config = dict(
    vocab_size=8192,
    positions='learned',
    parallel_block=True,
    lr_mult_down=3.0,
    schedule='wsd',
)
Each number is 200 + 40 x the weight over its row's rms, rounded and kept within 0 to 999. Layers, rows and columns count from 0. The size before them is the row's rms in percent of the matrix's.

# o: layer 3 attention output (transposed), 512x512, rms 0.0605, rows 74-126, columns 0-63
# v: layer 3 attention value, 512x512, rms 0.0702, rows 75-126, columns 0-63
o74,094,216,239,227,252,135,189,225,127,167,239,195,279,190,172,223,238,178,216,219,117,221,204,272,235,125,180,176,166,178,255,166,229,216,179,184,171,171,174,223,225,172,179,188,210,248,233,194,188,159,246,199,160,174,221,304,216,237,181,228,196,148,221,192,171
v75,108,221,173,198,203,183,148,290,204,191,250,37,167,182,234,200,221,155,172,157,272,222,134,257,226,246,120,229,204,205,173,202,194,159,217,241,124,266,205,186,245,213,198,214,182,199,169,283,224,219,137,187,237,233,216,79,261,222,182,224,111,170,187,211,132
o75,087,213,270,207,165,214,169,115,196,195,144,250,215,210,181,236,180,166,241,241,184,174,202,191,218,175,250,212,193,213,190,220,201,204,200,251,215,198,251,255,192,122,194,172,169,161,201,115,206,195,212,222,182,244,194,267,177,159,210,175,203,263,211,208,253
v76,099,202,169,213,180,203,221,188,257,250,218,175,181,196,204,205,239,129,200,248,260,179,182,231,235,177,213,216,219,208,202,236,190,210,240,221,187,238,212,162,216,227,219,224,258,185,239,196,183,271,228,215,185,198,249,192,130,174,204,156,240,156,255,195,155
o76,087,166,283,210,213,210,215,216,168,109,181,273,210,158,196,256,208,309,179,171,161,234,226,221,192,214,205,175,244,190,226,177,174,150,195,157,193,204,167,209,193,160,224,159,169,213,174,145,181,157,182,193,156,152,197,187,223,181,209,236,198,236,153,218,242
v77,099,240,195,204,176,183,173,247,218,215,190,183,159,236,217,189,230,141,199,216,197,223,191,147,236,196,208,190,200,308,200,164,142,231,198,158,284,173,184,180,248,219,188,190,238,204,231,124,182,231,239,259,257,262,253,193,274,191,204,262,229,116,298,137,236
o77,084,167,168,208,202,243,203,186,183,201,210,196,189,189,155,214,118,269,188,162,224,238,261,220,124,184,220,160,134,145,231,218,260,177,240,164,166,259,237,227,207,178,192,251,266,238,229,188,264,191,179,198,227,173,171,206,113,225,253,177,215,195,183,215,184
v78,102,253,202,190,201,227,185,172,163,133,154,133,233,213,159,204,212,219,248,213,211,117,140,267,269,177,130,176,158,226,128,193,160,106,235,182,228,248,204,265,249,138,193,228,240,196,116,156,206,152,264,208,246,154,175,196,211,230,214,181,157,161,136,175,148
o78,088,171,208,229,183,263,188,252,233,253,301,262,204,181,170,207,143,170,237,213,189,189,209,171,91,215,199,218,251,190,228,206,193,192,185,237,174,228,182,189,189,227,249,174,164,206,259,273,212,191,134,212,202,224,215,240,187,142,232,199,261,233,184,203,175
v79,111,151,152,194,172,129,256,120,233,224,227,199,199,297,221,159,205,193,189,171,239,229,256,165,192,192,245,214,226,207,182,118,156,257,174,204,152,223,181,254,270,185,207,248,235,234,166,169,244,183,185,160,161,264,178,205,184,210,195,166,166,147,275,246,306
o79,083,203,251,166,187,280,177,303,191,266,238,160,169,176,194,210,179,204,192,221,202,160,211,205,191,218,208,190,194,204,183,198,199,186,222,266,245,155,265,170,127,226,232,207,219,113,147,204,160,144,177,278,237,173,182,195,177,168,182,175,242,255,147,196,140
v80,101,266,142,166,248,257,210,202,153,168,212,183,154,206,207,211,250,250,247,170,152,264,194,259,233,138,204,180,190,146,249,183,203,248,209,211,174,181,187,178,186,212,211,163,261,196,172,203,242,165,196,170,266,173,218,213,145,173,194,189,236,244,157,153,209
o80,088,93,237,206,208,176,150,133,214,236,213,214,248,188,209,216,211,190,178,209,230,197,150,158,174,201,185,145,167,252,141,189,270,207,236,198,246,286,242,207,159,163,189,241,165,189,210,163,207,229,242,213,208,200,190,239,191,278,229,164,233,144,240,177,176
v81,111,268,142,195,200,178,230,234,183,168,164,261,204,243,121,181,270,198,259,212,198,132,198,177,228,180,209,204,268,230,179,131,199,196,146,151,212,211,208,240,178,194,200,237,153,191,184,205,207,229,260,211,186,189,192,151,244,265,231,190,240,132,220,173,196
o81,095,106,240,189,210,280,136,235,255,274,210,129,235,196,214,197,116,251,197,144,175,215,202,229,170,224,255,210,112,188,184,235,244,231,220,268,127,262,198,131,178,218,205,198,273,222,198,198,211,199,202,214,189,177,178,267,183,185,288,175,253,227,179,146,203
v82,101,272,204,293,171,187,211,155,174,225,241,195,162,83,221,226,173,201,189,225,175,222,213,193,172,277,199,231,149,151,159,231,112,187,280,190,185,179,203,144,115,126,205,212,256,191,255,182,251,167,245,167,238,134,263,209,173,215,118,198,226,273,192,89,207
o82,086,134,185,231,209,224,190,230,239,226,143,143,262,175,217,135,224,166,187,205,128,173,198,212,205,160,230,182,161,159,285,255,200,241,96,215,166,250,233,178,156,262,153,154,223,277,181,175,235,240,172,237,257,233,198,198,195,117,261,142,165,216,199,210,202
v83,101,174,157,131,211,263,176,155,236,234,221,180,187,235,179,194,180,144,190,88,184,171,186,208,183,161,159,193,197,121,265,164,201,209,213,181,212,169,145,229,221,230,223,224,204,150,213,212,175,218,211,285,167,252,208,196,210,182,226,217,170,195,161,164,254
o83,089,226,186,160,149,210,186,245,184,149,249,247,155,187,199,205,186,289,164,242,173,168,185,171,237,193,268,183,146,238,140,212,185,179,179,211,177,247,189,237,178,187,165,206,194,191,232,224,223,191,201,154,203,229,227,266,175,226,192,176,284,232,212,188,179
v84,098,230,224,282,225,226,166,253,206,219,220,229,226,197,155,182,198,181,136,208,232,199,230,126,220,257,169,200,214,227,257,176,194,200,78,243,144,231,205,237,165,201,263,177,202,201,237,183,150,260,287,188,174,263,215,167,178,213,211,198,169,205,215,293,220
o84,082,158,212,197,182,141,225,192,214,188,152,179,198,181,197,169,168,247,198,242,217,195,166,237,202,146,207,271,120,182,182,241,217,231,288,140,186,132,191,182,263,196,197,280,179,156,153,246,187,191,159,232,168,173,130,258,215,219,171,178,254,196,236,114,177
v85,106,238,231,164,232,175,215,236,217,276,185,136,155,194,178,233,195,142,190,167,172,207,214,108,226,163,217,178,189,164,289,227,233,191,192,225,154,167,174,118,266,248,273,192,217,195,200,159,236,131,175,131,180,177,224,226,239,155,222,293,150,238,197,215,141
o85,091,129,141,186,147,200,224,146,224,100,250,249,229,187,275,239,189,252,185,197,190,214,212,198,260,207,187,218,188,171,176,215,166,246,136,181,230,178,250,252,238,191,230,226,201,201,193,202,204,161,157,241,237,215,158,124,203,253,196,129,230,206,202,216,186
v86,104,237,142,198,225,204,244,151,178,199,245,153,159,251,276,266,190,238,246,171,190,235,219,175,223,227,169,123,166,209,205,212,168,209,162,190,222,192,269,282,201,256,170,187,187,204,191,161,193,218,200,192,284,263,246,231,231,192,237,329,178,225,182,134,233
o86,096,152,207,203,158,222,165,125,240,195,184,267,248,204,251,105,227,231,176,231,205,268,169,221,171,195,211,204,227,183,177,199,263,226,230,180,175,147,179,130,204,145,224,220,135,169,218,183,212,188,233,177,216,177,143,131,145,262,191,193,191,174,229,168,209
v87,102,130,176,267,198,182,124,247,209,187,215,239,218,221,225,220,195,140,150,218,216,226,150,209,165,186,167,162,191,202,256,197,301,203,172,237,158,297,228,244,282,191,230,114,203,208,267,281,197,205,122,198,235,201,191,239,173,160,196,175,148,241,210,188,246
o87,091,277,237,219,249,291,266,172,184,131,232,167,166,145,165,220,153,222,234,216,183,190,238,200,204,210,185,220,176,264,214,164,194,249,210,183,221,118,223,235,173,167,214,160,171,209,131,160,171,197,239,188,165,227,255,140,288,197,222,175,230,174,158,257,139
v88,107,222,200,220,177,226,243,219,192,248,149,196,189,246,189,216,169,188,173,208,277,194,126,191,225,225,224,214,155,231,158,141,166,180,83,174,160,146,188,201,199,251,159,184,134,173,169,214,199,217,111,145,178,171,234,193,137,182,173,224,161,253,195,222,223
o88,094,218,211,178,212,252,118,188,249,183,229,221,283,159,200,182,151,152,209,197,176,175,173,261,227,206,184,234,200,175,171,214,215,228,190,268,213,180,163,163,166,195,262,163,228,247,199,159,267,238,250,248,223,261,197,157,206,247,195,194,222,160,220,191,129
v89,103,171,184,247,202,247,213,180,231,245,145,188,213,182,201,217,291,190,131,175,191,263,211,193,185,281,197,193,170,235,167,229,145,218,237,228,215,214,180,198,190,232,164,154,204,211,135,203,226,307,165,201,208,292,243,235,198,225,155,177,161,175,275,196,217
o89,088,161,215,112,194,169,238,224,240,210,215,179,162,170,175,214,167,212,245,213,199,200,194,178,170,98,233,198,273,161,205,213,216,173,201,206,194,161,230,258,250,228,227,280,218,120,246,233,150,126,269,186,185,216,208,198,206,133,243,211,220,209,108,227,204
v90,098,181,228,171,285,183,142,178,250,207,232,170,205,274,240,224,188,234,195,188,234,158,145,168,201,239,120,210,274,171,225,169,127,203,203,210,222,255,125,244,194,281,186,246,188,183,172,160,243,255,235,233,202,202,207,188,136,153,240,167,235,185,204,216,208
o90,089,155,214,202,150,253,224,176,136,186,173,167,173,105,189,185,162,122,265,186,139,262,299,231,260,161,231,230,175,215,119,246,229,163,229,195,179,137,270,162,254,152,162,163,223,201,184,182,135,147,178,208,178,218,138,149,225,248,178,261,166,193,205,140,212
v91,106,205,121,188,176,296,207,162,243,220,191,249,185,229,231,166,220,153,211,188,162,245,171,241,168,173,227,217,237,223,154,201,245,202,257,280,170,218,155,138,201,247,231,232,168,152,201,268,169,187,198,172,198,221,195,252,153,184,165,267,233,245,174,179,242
o91,095,248,246,215,250,122,224,227,156,202,250,229,210,191,198,229,181,263,235,201,170,165,204,165,220,178,231,202,255,157,280,198,180,191,179,123,150,160,197,212,228,183,183,197,180,249,156,105,240,222,200,231,185,137,250,187,147,157,199,163,150,165,185,200,149
v92,101,191,164,251,216,212,292,230,239,131,175,215,149,289,228,216,155,152,173,229,193,264,210,174,151,191,159,235,174,212,252,259,196,210,175,220,154,243,220,163,241,158,159,223,175,194,171,174,179,314,245,211,249,202,177,189,158,139,228,163,232,241,155,196,196
o92,084,233,243,202,179,203,198,170,196,221,214,204,214,186,196,218,271,197,163,233,184,197,185,248,249,172,235,146,205,138,187,166,243,211,222,132,211,140,138,216,161,218,250,178,176,193,218,201,234,140,166,190,142,229,214,252,199,168,183,244,173,159,310,250,255
v93,099,217,150,204,212,209,155,173,218,234,161,176,143,133,161,220,176,155,224,211,134,189,148,172,113,261,265,230,262,217,202,166,214,263,136,181,227,264,201,173,251,241,196,148,154,215,155,145,153,171,228,237,199,151,121,212,240,227,169,182,193,247,162,146,225
o93,089,142,191,195,207,187,208,204,137,134,270,179,256,238,213,185,248,207,212,186,282,192,297,237,225,154,184,182,199,169,157,235,179,165,308,166,186,216,172,167,163,191,177,210,187,235,189,251,245,137,186,248,179,251,178,217,229,103,223,134,243,164,220,277,196
v94,103,165,192,206,167,183,163,166,176,166,234,148,186,178,189,244,146,171,270,215,113,216,194,228,204,213,157,202,190,252,201,195,213,226,221,243,220,169,228,218,223,131,246,141,183,134,225,253,192,177,175,223,217,159,197,189,168,230,228,170,83,184,190,138,217
o94,091,261,185,179,158,204,209,222,196,194,223,263,215,258,218,192,253,201,152,253,270,111,215,237,242,197,218,175,252,129,159,207,165,212,232,127,217,209,198,200,211,279,158,206,147,213,228,110,198,236,188,191,216,185,237,180,206,149,218,189,272,203,233,252,194
v95,107,160,229,300,252,169,96,241,269,173,207,167,225,204,155,153,175,187,216,216,264,162,158,194,121,211,257,195,178,207,180,225,176,177,175,152,144,210,141,181,147,266,255,175,297,240,236,189,186,176,196,261,181,184,184,198,317,206,276,194,202,198,181,284,162
o95,093,233,170,135,171,212,208,158,174,219,254,252,165,141,226,354,216,245,229,123,144,210,233,145,260,215,145,251,173,232,196,183,247,195,250,239,192,212,236,185,175,194,162,235,221,174,178,188,137,266,201,209,158,218,202,187,167,256,166,257,133,220,221,164,207
v96,099,178,176,137,187,200,178,223,206,249,119,157,213,184,227,210,197,196,250,238,159,226,191,194,166,177,217,212,234,134,261,240,168,188,194,217,235,221,256,220,254,151,193,178,173,161,235,282,230,248,208,221,190,239,205,174,206,198,220,204,109,201,232,196,167
o96,082,149,237,243,231,167,326,198,201,153,210,202,167,190,181,148,234,216,136,192,252,122,262,254,272,217,218,178,244,230,152,190,144,208,238,215,231,232,153,197,139,190,183,227,218,180,228,139,182,169,261,167,294,169,233,204,201,234,158,222,273,220,157,165,201
v97,103,212,177,141,246,247,136,176,213,172,161,210,167,187,213,207,192,186,175,205,201,244,244,236,183,166,155,284,171,251,223,183,206,178,218,121,240,133,189,154,193,225,217,243,231,186,122,193,160,273,235,133,186,250,166,212,199,202,196,218,152,199,240,188,207
o97,088,220,243,188,193,116,243,223,223,201,206,212,265,241,202,257,252,176,199,202,160,236,216,156,176,172,200,141,223,151,135,267,193,171,193,220,153,199,194,199,255,173,192,195,170,245,207,212,258,85,136,225,222,104,180,151,211,313,251,176,228,229,180,240,178
v98,108,249,156,181,149,193,146,172,111,191,262,248,171,192,216,210,212,213,253,262,259,117,251,229,155,193,199,248,193,113,172,175,153,235,199,145,171,193,236,203,195,199,290,261,228,164,190,182,186,246,224,197,179,204,110,189,200,196,186,183,220,187,128,193,161
o98,089,191,251,213,197,277,265,181,192,161,145,191,210,191,167,228,236,200,142,145,224,202,227,210,217,196,165,213,156,228,226,253,237,190,219,240,165,235,165,178,226,221,119,157,165,246,194,220,158,163,155,180,213,129,266,125,165,227,236,217,220,233,215,213,267
v99,104,141,187,178,279,215,209,195,225,160,158,210,192,236,178,205,195,163,237,211,210,211,190,194,215,119,228,264,212,188,203,220,191,192,216,200,152,216,216,153,223,245,241,254,201,110,138,157,187,186,173,128,124,240,258,127,220,247,248,184,160,177,211,193,163
o99,086,217,203,138,176,223,208,215,151,229,240,178,234,192,207,251,194,201,156,215,188,161,190,190,211,222,187,170,239,203,187,138,193,184,154,224,236,203,274,235,235,176,164,123,245,207,174,194,164,224,249,157,265,190,158,231,181,220,219,212,260,251,241,200,219
v100,102,136,237,124,217,169,146,189,232,202,143,221,187,148,199,212,156,181,199,189,191,180,175,162,189,142,163,188,212,253,271,181,199,303,213,198,217,161,271,194,279,169,184,264,246,227,285,256,269,179,235,114,190,249,214,206,190,161,246,164,174,181,146,210,180
o100,090,187,168,275,156,180,207,245,217,223,306,162,268,207,163,215,206,207,209,179,185,167,187,237,187,237,246,239,169,154,201,213,134,141,199,272,247,197,136,227,183,196,160,172,183,203,81,195,236,138,200,247,211,300,209,228,205,201,117,186,241,266,211,186,244
v101,101,197,205,173,259,223,191,209,238,185,199,170,220,274,153,230,171,175,196,200,268,175,197,152,279,124,283,197,215,266,200,195,280,154,134,228,228,245,213,219,198,128,223,219,208,227,194,204,241,159,253,156,204,221,117,103,135,200,130,194,190,189,214,249,92
o101,089,183,233,201,129,152,138,212,226,248,181,220,178,69,269,186,213,183,140,230,226,248,235,269,143,187,171,200,222,194,179,209,94,131,232,203,183,173,157,213,245,202,259,154,178,185,181,234,193,248,156,243,196,180,236,222,236,235,230,246,158,204,179,232,256
v102,104,189,236,217,189,224,247,286,238,229,205,173,239,170,170,169,208,175,235,153,181,233,178,193,192,165,238,181,206,240,254,219,232,231,183,223,220,228,248,169,234,227,182,249,224,152,230,189,178,175,135,268,119,201,181,194,123,152,201,243,280,187,209,234,151
o102,088,205,164,205,185,172,176,143,233,219,284,308,182,221,266,191,146,170,204,191,175,150,287,185,181,258,162,203,232,177,190,191,199,178,191,205,234,177,200,232,189,211,207,181,193,269,200,208,236,203,232,138,211,132,214,209,167,175,162,141,147,210,217,195,212
v103,100,180,247,200,147,188,251,208,183,213,129,170,159,125,171,100,196,157,143,231,194,173,179,207,120,198,244,163,193,200,191,168,243,218,162,137,196,202,190,168,225,196,258,268,234,282,265,254,270,197,207,225,217,180,200,167,217,110,186,126,214,205,235,197,214
o103,088,217,204,182,214,209,134,249,261,217,186,220,233,233,215,197,187,311,206,171,177,200,225,190,243,210,219,229,269,216,206,299,116,165,288,191,208,197,232,205,183,265,158,162,167,219,195,183,208,158,163,177,173,169,141,261,224,258,229,202,125,149,158,249,255
v104,100,125,213,149,243,229,202,200,203,215,182,146,239,206,170,208,154,144,215,131,148,192,206,215,154,225,249,246,177,207,204,249,211,200,205,207,189,239,157,179,199,136,132,221,131,206,215,231,200,162,180,104,196,148,223,275,154,213,242,182,211,145,235,259,159
o104,084,308,145,200,225,170,189,188,281,190,167,216,213,217,242,144,234,225,147,263,195,231,203,171,233,168,195,162,217,268,205,154,236,212,182,184,218,200,223,172,286,260,204,232,232,208,224,152,164,175,220,164,186,165,163,183,240,189,150,198,191,245,156,214,182
v105,094,197,245,245,183,241,221,265,260,269,233,232,186,244,241,214,204,184,216,262,183,254,210,163,156,248,173,128,147,227,227,146,211,202,178,226,205,257,214,161,157,168,216,131,166,235,167,234,230,162,204,177,226,223,206,195,163,228,266,204,253,245,229,175,145
o105,084,213,186,168,226,241,218,136,170,122,222,158,228,221,156,154,232,221,200,152,235,136,253,251,164,180,198,187,235,168,192,271,146,201,270,180,131,164,182,250,215,227,181,241,232,133,144,162,196,216,226,218,174,154,224,164,212,135,189,226,159,178,140,249,311
v106,104,233,202,245,169,211,224,206,181,234,226,154,207,196,132,234,245,269,223,183,205,218,285,164,235,239,220,140,163,229,159,209,157,147,195,203,151,207,146,252,201,173,201,250,196,230,257,185,149,139,219,287,116,202,244,273,234,245,179,105,194,134,158,217,210
o106,086,187,203,178,216,210,174,197,221,161,211,262,222,198,223,116,192,199,189,178,225,176,137,215,105,204,187,214,235,211,194,172,233,259,201,185,231,251,259,188,155,280,180,126,194,192,178,214,219,201,209,219,265,204,145,140,215,148,155,279,212,242,225,239,205
v107,104,167,178,167,183,274,195,200,166,185,210,213,186,214,201,202,118,157,232,269,164,218,151,177,243,203,225,238,233,156,249,229,181,167,164,105,160,164,210,146,215,193,132,242,167,143,144,209,197,197,175,155,155,153,193,162,193,170,288,173,159,112,251,195,251
o107,089,257,245,189,243,172,160,251,288,161,205,196,180,116,125,187,242,193,191,191,181,229,202,232,194,201,146,240,221,217,155,157,157,253,237,359,298,203,201,230,248,240,264,116,194,202,172,209,203,180,141,192,269,259,160,234,156,212,146,218,278,258,201,197,127
v108,102,163,144,194,206,179,198,184,210,212,145,177,187,158,168,157,219,244,205,200,180,137,185,206,171,249,203,158,225,227,254,134,184,167,182,204,265,189,142,252,215,212,193,226,167,147,220,174,205,154,155,196,238,133,192,180,128,212,149,147,221,275,96,234,229
o108,086,181,217,198,215,262,153,234,101,166,275,203,225,193,192,244,208,198,287,233,226,281,218,163,160,208,243,214,215,202,210,175,224,240,123,128,209,254,271,180,208,200,160,126,246,223,215,239,245,220,255,244,150,261,191,180,229,131,183,237,197,85,228,219,160
v109,098,170,190,219,206,210,214,167,130,189,214,188,218,185,255,224,213,193,248,186,169,249,198,152,171,160,148,212,224,165,216,229,137,245,217,175,209,171,196,214,212,126,275,205,192,218,229,109,173,249,201,177,217,199,206,140,199,231,203,173,199,195,203,285,189
o109,089,204,222,258,173,174,178,201,242,194,204,198,247,205,196,162,200,174,114,194,296,148,223,202,218,252,194,183,168,128,197,191,248,183,185,227,223,222,184,211,171,234,180,171,256,212,147,288,201,177,209,197,206,292,206,199,172,182,233,185,187,249,186,170,210
v110,100,172,198,173,240,222,188,198,227,169,212,173,220,236,223,155,193,213,163,176,182,106,179,171,243,178,223,259,230,176,187,178,244,262,171,221,119,160,213,173,246,288,173,177,185,287,259,216,317,149,186,170,247,201,205,206,220,75,201,209,181,192,221,219,121
o110,081,241,230,240,127,174,196,165,240,246,178,238,202,152,203,206,221,205,195,235,175,246,243,156,185,255,248,198,182,230,168,270,132,148,252,173,219,212,176,194,193,134,133,263,234,149,192,205,151,232,245,294,154,273,129,196,202,265,204,162,210,178,169,181,288
v111,103,230,167,313,289,200,211,280,195,177,184,239,207,213,256,254,245,251,145,167,227,194,230,224,195,225,238,320,231,260,183,236,214,190,187,237,192,186,239,236,165,223,181,165,220,288,169,224,179,211,176,192,236,160,227,279,195,108,174,258,231,104,208,280,149
o111,088,171,253,150,107,151,176,109,132,175,224,249,208,189,211,230,198,149,232,262,194,220,101,109,222,189,153,108,128,110,224,227,251,260,132,194,257,224,179,245,254,213,249,201,239,194,215,183,238,221,242,188,146,207,206,116,202,233,210,156,250,230,161,212,160
v112,101,133,171,222,178,177,243,223,188,144,252,245,160,221,172,230,211,199,211,199,245,181,166,216,273,196,232,275,160,269,271,214,226,236,181,287,190,151,228,155,135,152,184,244,180,215,159,149,234,198,210,194,188,208,229,200,244,179,195,252,237,248,193,220,160
o112,092,235,268,207,224,196,164,206,190,193,229,198,282,204,282,116,146,157,189,185,199,241,230,191,143,204,193,176,221,149,150,248,198,164,252,115,289,195,140,204,190,258,248,222,226,166,182,204,195,190,199,236,216,173,185,241,158,227,155,160,194,199,239,208,232
v113,100,209,175,173,163,217,185,215,184,220,191,179,237,190,167,173,206,248,220,211,172,112,186,168,199,201,246,220,213,157,176,179,156,177,255,168,232,188,248,187,252,238,170,202,262,149,230,182,167,208,209,191,148,204,171,245,167,244,194,254,176,241,214,201,123
o113,085,223,210,221,250,160,184,209,247,205,162,229,145,154,188,203,195,216,203,191,215,227,262,212,191,248,198,148,246,191,234,208,196,213,174,247,138,219,180,190,191,107,293,170,158,173,214,241,163,169,243,250,215,200,228,213,195,141,178,151,151,164,229,176,227
v114,109,224,155,212,220,243,204,256,196,178,248,255,239,275,202,179,205,142,203,155,141,247,199,165,203,132,258,180,198,251,213,201,143,175,251,259,228,170,236,178,228,159,167,178,223,176,186,196,213,196,136,174,178,165,161,165,163,222,166,118,188,206,229,211,179
o114,094,239,209,163,179,187,200,144,239,194,97,185,195,208,158,245,221,239,215,285,231,195,241,223,195,244,207,258,242,155,227,204,269,197,159,203,224,225,217,239,228,244,200,236,176,214,236,216,260,170,199,154,229,217,215,180,218,234,225,208,215,201,239,199,193
v115,101,236,258,150,202,169,213,144,260,216,195,204,242,233,148,173,234,170,174,207,159,209,179,213,214,242,165,137,234,174,239,197,221,177,176,235,155,144,284,239,225,197,266,203,241,87,154,258,190,154,138,204,228,170,230,157,171,125,210,147,154,188,316,153,201
o115,095,184,126,166,197,241,232,253,154,250,237,219,175,140,165,211,202,226,205,154,206,196,257,211,231,120,235,183,152,175,189,223,157,174,218,213,251,198,160,100,206,180,230,218,115,291,267,212,214,164,222,165,209,220,183,209,216,237,226,237,186,182,178,148,232
v116,103,156,223,260,151,158,220,268,154,180,223,168,165,217,226,215,195,197,239,209,168,249,176,169,202,214,181,173,202,195,120,211,260,90,225,219,154,191,212,243,105,188,233,184,194,218,223,149,196,140,206,153,206,178,265,144,219,233,222,194,194,150,256,126,196
o116,097,194,183,214,181,216,156,130,259,235,220,158,186,166,139,206,247,159,143,146,250,189,254,251,181,191,195,233,201,189,268,249,218,229,194,172,191,257,180,163,273,193,189,243,212,207,195,227,179,206,171,188,275,184,158,268,179,142,187,215,171,238,186,258,163
v117,107,208,157,221,240,191,203,197,185,159,240,163,218,128,196,178,198,202,203,230,149,165,200,219,179,161,149,175,176,157,277,137,278,155,217,198,235,192,209,216,241,245,208,164,236,182,209,177,146,194,153,112,216,132,196,251,213,227,207,205,130,248,227,190,150
o117,100,194,216,189,194,214,285,220,151,257,207,231,165,257,220,294,167,242,237,180,215,190,244,229,245,232,228,254,299,187,92,215,91,183,154,229,163,210,179,142,160,200,210,191,195,230,228,157,254,177,219,215,202,157,206,177,213,188,272,189,206,178,215,166,232
v118,103,195,106,178,228,163,303,189,265,197,226,103,219,199,226,288,224,198,217,225,195,234,166,228,192,52,183,228,203,206,237,175,231,168,240,184,271,157,268,240,207,162,94,220,216,127,132,250,101,195,251,328,160,228,174,189,164,220,231,169,281,252,202,206,233
o118,092,193,247,205,230,235,135,166,178,250,249,240,193,251,170,134,163,146,216,239,170,136,229,144,217,309,247,176,235,244,225,184,165,271,136,148,139,172,148,180,154,248,225,203,219,228,239,142,252,242,202,155,188,165,215,243,216,212,189,247,126,153,234,199,198
v119,106,193,204,164,232,228,165,240,265,118,169,116,216,225,87,215,228,158,134,236,140,204,197,188,144,167,196,236,197,230,207,159,203,241,232,156,206,210,199,206,237,130,217,273,161,293,163,175,165,232,206,241,195,155,217,246,163,188,240,185,191,101,151,275,234
o119,091,288,257,176,193,187,217,172,163,248,252,213,176,253,240,166,164,181,230,213,208,182,201,257,176,195,123,137,188,198,159,170,151,196,186,214,200,99,209,227,220,215,201,185,193,113,163,177,210,99,189,195,196,175,146,167,275,131,142,187,189,248,217,177,137
v120,108,226,245,303,126,217,201,265,242,266,165,259,220,235,236,218,168,234,179,192,291,273,188,233,275,188,146,200,216,189,196,160,179,178,161,171,218,177,196,272,199,172,159,249,237,194,156,190,254,216,162,192,227,152,153,206,150,167,210,151,250,180,133,212,244
o120,092,220,143,113,211,213,158,146,139,149,239,163,222,139,187,152,142,170,249,137,207,178,162,197,145,193,176,128,189,182,175,252,305,253,197,225,211,162,141,230,130,275,200,158,159,226,157,207,241,245,233,213,204,262,236,169,219,238,176,283,192,214,213,152,162
v121,101,181,233,196,170,276,164,232,187,203,160,205,211,161,179,228,223,213,242,163,97,253,227,184,165,263,216,182,168,142,213,185,145,217,249,146,229,161,111,289,211,193,134,257,212,161,229,191,162,227,276,226,176,201,134,175,176,131,190,226,212,186,206,169,177
o121,088,219,209,210,263,146,183,178,242,241,219,164,166,233,233,196,180,161,222,165,234,225,153,230,129,199,168,141,202,246,226,178,189,133,197,241,233,250,275,190,175,208,207,227,142,259,225,163,306,218,150,261,254,258,262,195,197,243,184,252,178,243,230,178,123
v122,100,237,194,163,203,208,142,205,212,158,228,133,180,137,196,232,220,190,138,116,243,196,222,178,241,201,192,180,189,186,196,232,269,171,201,131,169,193,191,179,118,206,233,234,220,234,222,199,195,265,224,249,204,212,237,121,151,221,192,165,157,246,234,137,171
o122,082,206,219,297,195,191,239,140,185,237,165,194,237,249,200,172,192,183,263,219,220,215,223,185,161,204,207,139,140,209,208,173,151,273,195,242,166,239,197,255,270,203,222,153,181,144,214,212,265,192,181,175,185,266,197,263,260,232,165,256,240,138,215,239,151
v123,103,241,153,131,134,222,226,203,221,201,221,153,209,225,184,233,216,138,179,108,176,160,221,215,150,207,177,154,173,135,217,156,173,182,233,260,163,196,198,236,192,220,199,200,194,246,161,167,238,191,264,285,184,175,204,183,160,264,160,199,245,169,147,185,296
o123,090,164,266,212,249,240,280,219,142,143,201,235,147,192,210,202,189,173,214,297,232,231,147,157,191,178,177,247,177,233,221,239,194,157,221,154,206,210,196,208,185,144,170,216,181,208,198,283,148,194,184,129,232,196,222,204,172,107,233,170,189,177,179,198,170
v124,108,232,224,184,173,245,207,266,176,229,235,206,182,204,241,129,154,185,187,129,143,92,199,206,205,199,147,244,230,175,230,178,212,219,202,140,194,208,159,226,131,232,147,244,212,204,210,212,221,224,229,159,216,123,260,231,106,242,233,147,205,191,216,177,110
o124,091,175,137,185,237,242,169,120,167,147,151,218,265,197,125,228,235,223,195,276,271,233,167,183,205,189,222,161,118,165,147,203,271,244,145,265,190,217,213,221,172,212,232,162,190,224,205,148,149,219,250,234,203,246,153,150,218,195,186,251,268,197,191,233,250
v125,103,259,244,181,199,163,230,189,161,196,118,272,220,228,202,217,216,213,170,222,193,218,169,215,162,205,173,189,195,163,227,185,260,119,234,223,142,149,149,240,240,187,251,117,180,289,174,212,233,166,256,225,164,198,163,168,193,247,182,148,179,248,278,229,172
o125,085,153,165,209,232,247,281,223,189,180,249,157,180,175,225,150,194,205,261,182,164,235,187,105,249,211,171,198,276,259,150,197,172,261,215,178,277,264,252,178,209,189,186,275,247,204,200,199,226,201,236,195,317,149,185,190,236,147,200,259,185,145,193,171,245
v126,100,204,208,222,211,153,238,240,208,188,198,191,257,178,246,250,192,232,210,206,181,214,189,137,260,154,164,238,159,143,207,231,204,165,185,223,197,196,173,146,222,188,185,176,291,161,251,183,230,162,301,179,236,223,227,187,225,181,229,220,132,246,251,104,155
o126,086,244,217,236,163,201,246,171,208,230,212,204,143,185,189,100,260,241,188,206,172,142,183,267,161,231,273,166,196,192,208,165,185,202,266,175,178,208,108,218,172,224,172,202,162,193,226,138,224,215,152,222,169,144,192,262,167,199,174,181,220,219,180,244,178